Part of a small language model's weights: rotary positions, 102M tokens.
Each number is 128 + 32 x the weight over the matrix's rms, rounded and kept within 0 to 255. Layers, rows and columns count from 0. Numbers have three digits each.

# layer 2 attention value, 64x128, rms 0.0946, rows 55-63, columns 0-127
098113058157174115121130140175091103150149122087168098147124111146188110162132140178149108201119104076222131079168078186170135128141112152129068114149140193087120091135147124154112076173098130141181072095126119087149101121126092160105140148126120172132092098068064145156110124148126117122118152161135148119153119135121195073071122181088106166123121074130169146104143128111122110073105
105121118142120145153099114110116158150132107087180081168077101136125109130161118118123085121185096148101153140106098123087142107056137161171168109149100151127146087139107121130131107140159124118163115129170176156097130125138095100131098134131200156143051137146147132210112107121134109152161148060054171116124134125096133136141153132064172174111154184159124152084120121126086119092160
175188119105143129123182133103080114127100118132142125116173161106130143122187150159132163113078121093098144125133137109158093139092172121169149089112141167078201109133037108151100137127111116098116105094164128156122170115062129135173158146157137030116110113096190129089160098126118137157115160125117106078137126172162134195115150135103071164145063082155121185130134100144095117109161
116098128205142103086106129104168141093125072163120145085123125140127049130103135082103127109073155109148142136171107131097091117121185160151131097107109130119188125104167157116159142109178121180142175106106115158194112110116165107117081124092089154145155168124152041129134229149135111169110116189175093117135117184043131134116151096122102149171088113121117172094159125172080135175133
117139141119120111137137105163119104151124113040164129142205189052129140126147139116091139127124107141124116139091163075117114109142173142111146114110135116151170204151126152152090041164116186130108184120167106114203161119163105174153138108142139182127113108073126096152101107098122128109103139149103143164087096144134122094170119125161133101100077130209062148125119082103149143089125
109149115133127151184149220142169128179125161125097110092127085094088130178142132068174161132114150157130121168160108150101075166183137127098106146176094192108137151111123135115106139144146154183080061156089093096134131136070176155114097145153145129178152055104063115182041084064160144096091140144148200097110180094147088160106121115139129134115111110113106137127130088127100190104150
117166098110140175164131145123127127132122146135159098102167091143164111156158133119104057165128092125129141198150098112051188124135151142177119151162110128168115091108135127109087150073140202185100216085098075152151148195154132095160084143141116164130113083087168077079080014106129140136097117108169084081113126139157161164172141141124123071081103137092129161162137157128170111090131
117116138112128128107133110120174192122107182085107094116145140125110094058133162133108139057126220109158164135151106188103136111125194146144161123126184103144091093128142089090194107122055109110063149120131163097146115092146167145141126113059139072096141134189120186122140100132147146118140137208134124125097091119118107111116105173099132067120119131176108120123127188180102175105135
164126239081115128168114123120132167116130022136141157110147095158131110134088170132172094119155160156091120149107100084161125157092092148154159118176117066107167113143167104109084107159120148127132124113128130141162133148116156175123165126154182130116177119157110135076119158060137209146164090137076165099113143129047117136152142147133088095119104157112093153139081105174120105109085